config = dict(
    num_hidden_layers=8,
    hidden_size=768,
    num_attention_heads=12,
    num_key_value_heads=12,
    head_dim=64,
    intermediate_size=2048,
    vocab_size=45647,
    hidden_act='swiglu',
    norm='layernorm',
    norm_place='pre',
    norm_eps=1e-06,
    positions='rope',
    rope_theta=37500.0,
    rope_fraction=0.5,
    qk_norm=True,
    attn_scale=0.125,
    bias='all',
    tie_word_embeddings=False,
    parallel_block=True,
    init='normal',
    init_std_qkv=0.0127,
    init_std_o=0.0,
    init_std_up=0.0127,
    init_std_down=0.0,
    init_mimetic=0.5,
    optimizer='soap_variant',
    learning_rate=0.00214,
    lr_mult_o=0.755,
    beta1=0.95,
    beta2=0.99,
    lr_head=0.00383,
    warmup_steps=99,
    schedule='cos',
    final_lr_fraction=0.0,
    batch_tokens=[65536, 131072],
    max_seq_len=384,
    doc_mask=True,
    train_tokens=733700000,
    max_steps=7989,
    dataset='wikipedia_en',
)
Each number is 128 + 24 x the weight over its row's rms, rounded and kept within 0 to 255. Layers, rows and columns count from 0. Numbers have three digits each. The size before them is the row's rms in percent of the matrix's.

# layer 3 attention value, 768x768, rms 0.104, rows 763-767, columns 256-287
105:094125103187115135153145113179102154075123117151180141103161132131133174110122137179092134087124
116:112099139156151129143078133131165144118170129104144130146121139098076150133155118078155137121156
112:120113089105122116126115132132171135093128089106144149120123136137122140148144128150135123141060
113:090150184124160130165091099159132089131109131125101129083099075117102106124154132147156126105112
102:147134133154143122160087142136119102123131138084095104095140105160121125173142100121107109134106
# layer 3 attention output (transposed), 768x768, rms 0.0742, rows 763-767, columns 256-287
097:166138085113119085125084090106125106095104147129144178108127138143135148135143159170124122154138
100:125096117118101119108144103131068150105105149140128137131135130151090175129131112129120115115109
097:134132115144128160113122165104146156158118143118130143121153123081127159158075125155115112112108
101:151132139081135116100095124094132144102148177131106152142149130141069145154086157145061120151100
095:152123174111103133107092138128148120131139101144154151126117100139137133130114132123167138144112
# layer 3 MLP gate, 2048x768, rms 0.0801, rows 0-60, columns 256-287
095:108153112119164107142135145110110099124168132148113142134117132103129125143155087128103141123090
096:118098116071134155128166137127131123118151125131096122150128117104132136128114103122147130147164
098:134189146138142142156114131123126137129130120128108135122133130096141138151184134138109134120159
099:102112131163166132152110124160130110177143124159097109088096119132146156106124127080124129162129
094:117157162100161124123112128150078140149112169155104143076117133139117138126125151113122134120125
097:137089127163135101149116124112134159100110087128126134128142156109081156137133144094088156137095
106:120158140111163155133124098166151119155119154091108138129140085084145097166109159098132143092143
102:144148119100120155168149131132143128135143124156141150180087114100110124117148132112157144113064
105:120064122191114082144150121098115163128126125116126138151099163154125127067131159133132139118093
106:103121116107135123120113141172125128123130110163152168135093142156079177123121100114119126124148
097:133094143122127157150163110143109102112155072159110107095142172094091064083167165117117125149123
103:126123153128116123090138097132153122105090123126094195129163179167110120104141120169142133161129
119:135128103085124131148118132084115141107142111140102167140196180119117137130099138082134110127126
111:119121123115127164142135148152113135113088113171065104148142109115177113108120161103148167120132
102:120138099125136139111102095162145122101167187157084138186090118147155100135135131150142130108123
108:140125168132124186113134157102148137106141131108138149077134154119117130145151106138174099109133
105:136169127148099113087141102111124144132075140089151124124134124140171105111139119051140129113131
111:157145158193165168144134149167115134144132112105122126114119111139134063120154172109192082117102
092:101125120125138113149088129090130134123123172147145150151117131119139122119113143155137185122127
091:128152158106114110170082173144154127139155124132139111101118160110158126138122151113136133159151
088:133138116107147094134125111112109107138138119128146150117140137148123113110125076160112149117168
165:075107116120097156134150131106132102119139123143116149097108109118135089103116136156166152152111
089:130118129128093110133100138083084130137144125101112085116123123120164152131072116144102101117112
105:144097149126123138135165141134150160069129174134150142157112082131133159087090111105139146136142
079:150098109160127147130117133158123154094176148137135141110123096116132139141156144161133119173147
091:135146145052106120128131141114144108120082089139128138160119132125102144137135156106125167154118
093:114163109129141121128116191175116132121081142144131165137168164131169110156150190146129106120112
098:133103112168129114149127151085090123095146135137108135130141159108138107142162140088134124128139
098:193127115097120117111153126123101149105145142134122164141098135081137113103090118123135130134090
102:143096144154133115108164138135099133124141095113106128128103132145088107149148125113147122119134
096:158123126135155169117125165130135133117109142156139156120124105174102142152052141148142118154133
104:195119112122117137107122147133130152088150119120122156161109179122096121117149165153134139110127
096:131117134164123112156164147089113118147100119120106131118130101099147130126114158125155125153133
092:126172156128127138096161095136092172078153099148124143152112128126088116152119172173123110151155
107:102180087103104114123137102125111128139141135166140131133149102131083151125182125166110128107165
104:134168132144177144139130153114137153160132109096130119113150146150130120120137141128152122186098
096:122109133128119084120142109122104156144114157141179128124154166157127101128123099123138127142145
106:152136096140170092124159149109152160160111154111129110107129113129122108114118089141152136136132
107:122123126128150093171077118116131118075125109130070152150107180099150116134128108133121073135142
094:123154158110132115126179133098106153060102162137129145138113130149051121176118143156115154099110
100:142077119120115111163131090163113131122136143170117092152143078115085133155106148158168081089128
092:126088149135084104116122126154158088165122114111110140081164157149126152160135132129177123149122
092:140133190116148107109176135106149144139116134148136087146128130089088115101107131122139088115150
099:111127141162079132113139128142112100129134147139136149154155151131153168140130098139129124128150
105:154119103128130063103163119142131125118087122117157121148133077108154076114123121111116105126170
116:148091164161153175114108117082136104142153132103145144154122136131115151124127159159137127122137
100:121145143121116132147121140136107133105093118101130144137163162123136103141156154133159104153134
095:103121115104127166104176115118158112118174157126099127121145134092092093096130117113176126081120
102:150121095106118125108134137133087110108152156134119122116142159113097152105119132117133105162077
098:143138122120118133126116093115085148119122141105094114130131114112072165079088145117130078118137
094:110159130119097072129164107111129122093147127111153166176141126131113064154100139129127115130114
098:137145119133098107146171161089127126146099147180074160162117153123093082129124118138134114115125
100:132092136120137116164116169119110142150112133120105139084161143088126134088156134132097140142110
101:157168084131124134131108111100106093125104092157129088093138105107111137160098143156133088151144
090:131137160126139122152110116111206085129107111144096139135149111144146180095128134130155113109103
110:144137099148155133152106115153121077116181196181139144130119115130137117129153141113149128112115
098:148122169109090134130127093093102102134100162096147154141109119141115156146161148104129138162130
097:140123120125116101167113115065135131150179102124122078158126139127121121152118127126175144130133
100:123165153147128091096151118128137085138076137130127138125095112119117125164144144140074118121143
096:131149119111146126144118106149133082101136199112103132092128195137109141106120113106188130164110
179:100095132117107140122134101116127133120132121150145136080116114138120111089141137144139141135103
# layer 3 MLP up, 2048x768, rms 0.0808, rows 0-60, columns 256-287
090:180146097116132128158092134083111131145092150140147111111131150113135111119161132124161157141136
093:119166153176125121113146170154102101115091132129128165147098124089112115159164158150135134140135
095:121117117147105108133158132127099118108120117100112098167094100173109175154118140130139122099132
103:097154143148095111138098142099110138137167091163125153106043141111136133125111162149146126135124
095:145134123147133135129158108098105125134117139121098137123147117164149164097131135091123064151111
099:167112114123147143155111146102122125168087107111117146169118135123110199148152118155114098138117
108:150150075134068151133133113118136167148094132138117081095132104138168119132082118118124127122083
101:126105115128121131112129146102129142156142122147122116114105152103079118137117146096144165100089
093:149136140123120075130121112128139122143116154140116128124096170133133125120145122102126182154165
102:124130150178161141126129151110115125156128130157137130150183125141122130151121115139136136097128
100:141114118136076139114123105151128105109157119135152125150156108147072119122131162122166123143080
096:113142141124132127117117122130126138138120130147134153122135095131137112137145098203097138130111
128:104102112128080127098130134138096125132100117114108175121165085155086139118117153062095126162114
104:105126084141103127130103139133106114126073156149129108134112116124138161133124150131118132107128
099:125101134119117085128116159129152128119126146142108132148156081138151173172094083096117124132175
102:115145149107078120146125147133111145178118123112124138120126084156142183104126152096130121187154
099:107099121157131105153127121194171129128143133173133146080163144167090090127137146137123096150143
098:116157144110147097166121100140109139156116120135155078156098107100117197128129072135122121105184
092:140143121138116113148105179126125126131159102152110162114106132115078138125117102092140152132159
095:143102138138133110156130110075140148137146073144113157176119125160170148156132107107133123086130
096:115157090147129161150146160156109100160097142109120159128111164135127141150153092142097119109113
177:124163132152140131121135144151132153148093188119133099164099153139138144177141132111108136112157
100:100124169095143105183112133119091105147142119169144130131157099147127104165139128148154123142136
102:153165160151148132120165125143116155172100138117143147105095112143161118093107096103126134158129
085:092128126103106138121128130092109107130140123131091145103103134137164093115137132081152122134184
089:104109111124129150131156101206157124150142149067154123129091161085106109158149114139115130084164
103:134133155149160111092120109110154142151158090148079089153114128148093134151114165129116092158167
096:171110128150159132144145110066136109144098118110136169129155126123153154130108141137136137123146
099:088128087126095114105124113119102105132143136130089133103175166152099150106119111113108155114131
104:091126135129174128114142114142173186154135166138146169128106152176134138117149122070084136140136
094:134117150077114122135143108064136136149092117141084088105120158094115130112161123133099101136129
106:117144147121150114096116107138116175119132122123103144166120113107149165124084098111130110123146
090:141149107129153097145095135126112093182121115080191040162138146111107132169160122165108128135140
097:130137089099101106114159145109137074156141103156117134138125131148105114136128140124090081153117
107:066166131119118143136078103127092109095135148122159153141176137149093115129127132145109114181125
102:173109161075178129132139161151146143145154108125154139150133145122112121126124142141146122156188
100:106130179108126125130145155120190137087104133146113145106148164154178136157153124160139134092147
111:141153097131134138116099132123117091122139122133112137158097137170147168116103127137076163142118
098:087104144116137163107103111157162114125109127114109155080097151136123125085125133151105108111119
094:135119129151131096138114129051135103146148096133179102125182121149118123112125119158132140149144
102:103138108125119123107117127108164119147112109097085155121078127143133151142161125104099091145096
090:141135146132132146094097136111085148135173133113091113141103141147157124154133147126164101168127
095:105138144139102123157153147096162141117118163153151105113105148122105124101131143114167117131132
098:124144148154124143120147106147112115159075123096131152169134166116127148147155168111112156144123
101:122143167128149137091104093140123126137115136114184143109115130138124120136139119141161133136158
109:077117149131132123127091059127136112143128164100139091101124121142103155136128172139129152128110
103:143115127093139108150110106150116137107127136153109174116103091134144170179113109135167108092129
092:145124128160129119095160122128105133091144117157096139128098130087107142106185121079146144098145
102:120141136062124131120132153132133134119120103122146095090141087141113179136117152171154132165110
095:164126141148118120120144157165138127114103100179120142103117164100096077121132110146103151112173
096:150167131154133121129167123095113095135066168108140116141078137136142155163123142106134136156108
100:153150135148097069121103153110075129109156159154118151176169128163127154114127157075104094094146
090:183140134134104116149170109182150164127174151111121148129082078164121105141114135106133149137115
098:106071112143183127167172120118112162100141138102115150123116101113115130100139169119089114133144
087:116111135120109157162131107147132184132155166113088126112102099113098121085114138139109130102120
100:140160123176083108126120168115142129134109147178155150131091140128156146135156131188120120108167
091:148140158160107169135144107139171095134142116156089122133121159121131118123117118100097072135107
094:148120136174129133088104154167170167118162105122132150143136121114146144104128138115118138114077
093:067136098108086133148074186133108129110112148128138123150147150152134103090096113141122139128101
095:178102122144146118178143149153080132112150123169097160114168172104097123158135060142133139127095
165:161158123141130140134125134142080138176099140148101114161112130157095153178129170120126089117109
# layer 3 MLP down (transposed), 2048x768, rms 0.0786, rows 0-59, columns 256-287
096:105119156094113118104134080113151158132145162104113072117155144132140150173145143112111119093136
100:101142143148120149078130125129122151183098155127153102109114114105190144147164105089127170113148
092:121113151122123128154132071123094163147143147142123108152144106135162135132100151120093122105082
107:156140158121101155123153109171122120136176085135101133168146125131149125109097164103093148124121
099:109141094173132100131134153144088151160139132137147135103117112139125119103100129108155091112151
095:155086093095146106102097137086132131161121128113152137143121118093114100114132096102126165117123
104:100134090119146137127082115075160147112121148106128140150115131147134147150145152100084111100160
109:117138142114128116141127162163141138125140136134156123089165142150124106127113096137113190141106
096:146074147137074142148090105174130155058132136162123143104100127146062138127113144112137137114166
097:150062134119142119110167120127104117131122074105114125083117162132132126176080139130122172128144
100:118148120088132129114121136122093139144168174148139110172133160151130125113131147137156132125104
103:086158112088151143100157119162072148157070124125075118084127128102134125122123102145172137092142
108:085147111151165066101162139100101150120119119128107144159116110117128120121126119138162127133131
117:147105095175136124172179157150164150148105123149110124142111126128157145156100154061119183106132
099:083124099153093099123091131103163121126159130140094124174136101107142112140145108154126103118126
097:105104161134146101125117129165145130128126125083129132100128145132150111111134119130121104110107
107:129137123144091133127112135175122125122138137138134127090200167165151145128120143159160109124126
103:109101104109132175128126110104120144112112159130160105103164154081130145123149116162077095109165
096:135133138105153157138137135138125083172121131159132133112114143128121159137143060171136092137138
099:141118140099157101147109151115165128165130162146131110169097102141116161107136089117142121108120
098:118117112094115118143094142069167096111083123130148131095129120102117187122129108135153186137076
117:141116098135111122122127110149120128115116134128111152159128122114113148150137132103087124119151
096:124116147125140159126142105138115097098131125123132104149102147141119126115154114137109126144103
096:119121147166156173135137123140100127144101122151150131124067103134160103128135146107102102130125
100:113118137137119134162132119118127153121140098142140176104152131087171091137106130100141068130086
094:109081117130130158115099115162158116142137124102120123129145126124120132118092097146131091131146
095:109111113128159137129132145074116143167109106096155130136084115129094107151142156122106137135146
108:143142148105146140123143104091148111119116099133092122123128124142144101097121132126128128109114
099:100106112141092163138109171106115149177141123079135180129121065149134121145105135155124124143187
102:117144186137122175123136123128096146139184148123094092143121165147138123123137108131096091147149
101:189129172123184155196149173076166139140108152107098129113108084073105160118124114180152113119147
100:125129135115113097100104078130127136158096080108060135166086131126158168113121101124179120160126
100:074125086126132159145106127145085141159144148114150151103115081147101110126155132157149132122128
099:113119088155095134139141111122137148152123114148137106161093120089148146122136100102128098141132
106:093134163163093158146094171114153102129115130136138140154137089115120113090160167097092081167112
103:117134111130168125168080164111152140132123124162116103141148088113132150133151159107133132150136
094:128093176127108106121146125147096119107174181105131147073124153141100123119143146148158121134118
095:119122107207101132099175131121117084115117179131138134132135127129124149138143130083114175138112
103:109119133162111127092125118134142122136145148175141123083080119160143147107107133157117145136103
101:125141102134117141145107104069108169133152099113118119147173141190130119155139144091109122130146
103:134108122111139130110087135120168160119134111114126139138116160124106148112118146134155107131097
096:150135149096134120109103137178115117140132097099139144142095085138149130130103134143122126136078
093:090098098160146098114096117112159084143108121118160149143139124129139090099085153119164123151121
104:112145090106069141162152100152094145117110110167120141118099136166138145123132139140136124154134
095:089150108115109105104126139109149140123118173096135100133131120085108158141125107089095159122136
110:080139135110110141094119163120119100144152174159165121101103159144084151126138161139129146155115
099:152140090083189073139162112142128148079092114129119090138082072116144100147095152120113079094131
101:155139125162121118109159120138068147146134143133136145118121092102130144158157143079162169131163
103:100133072103120134128102115135117118101151118115120153105160132157137177094104120188163105118140
094:090110157137138094094092153133147131137139165144101123105119138108152118128153101125144138166113
102:114141159111179109150131163137161115137129120116145169113141144157121120130134127132141146121168
105:144150154175123114137184121129117135119137166113103152143147134115163132105105173114122117089166
095:123146148138147090105100148137114121140128144127086149088120085118086162173156148144137155147108
106:124117080099130112097109160124132169144130139131099071123123084129132173101129125109146116125070
092:147116127117129099154114105113134111114154114054139140099095115101116114134142098120167150106126
101:159135117145123156110094168098073086091095108118102139112107071133120138112104111165160147128139
100:099142103115129149084108087143156141136113141097108093103124139138121106153101086108102104121122
097:098074129118135124110120108123096110153146123116161118183086130122113106124144127113105144100166
095:146119131128116172123176111111156152123117109139118103146141129123136137085108134146176150168137
099:127132086054089083159108195105128126124129166141148177141138137082144132140119089103140131133157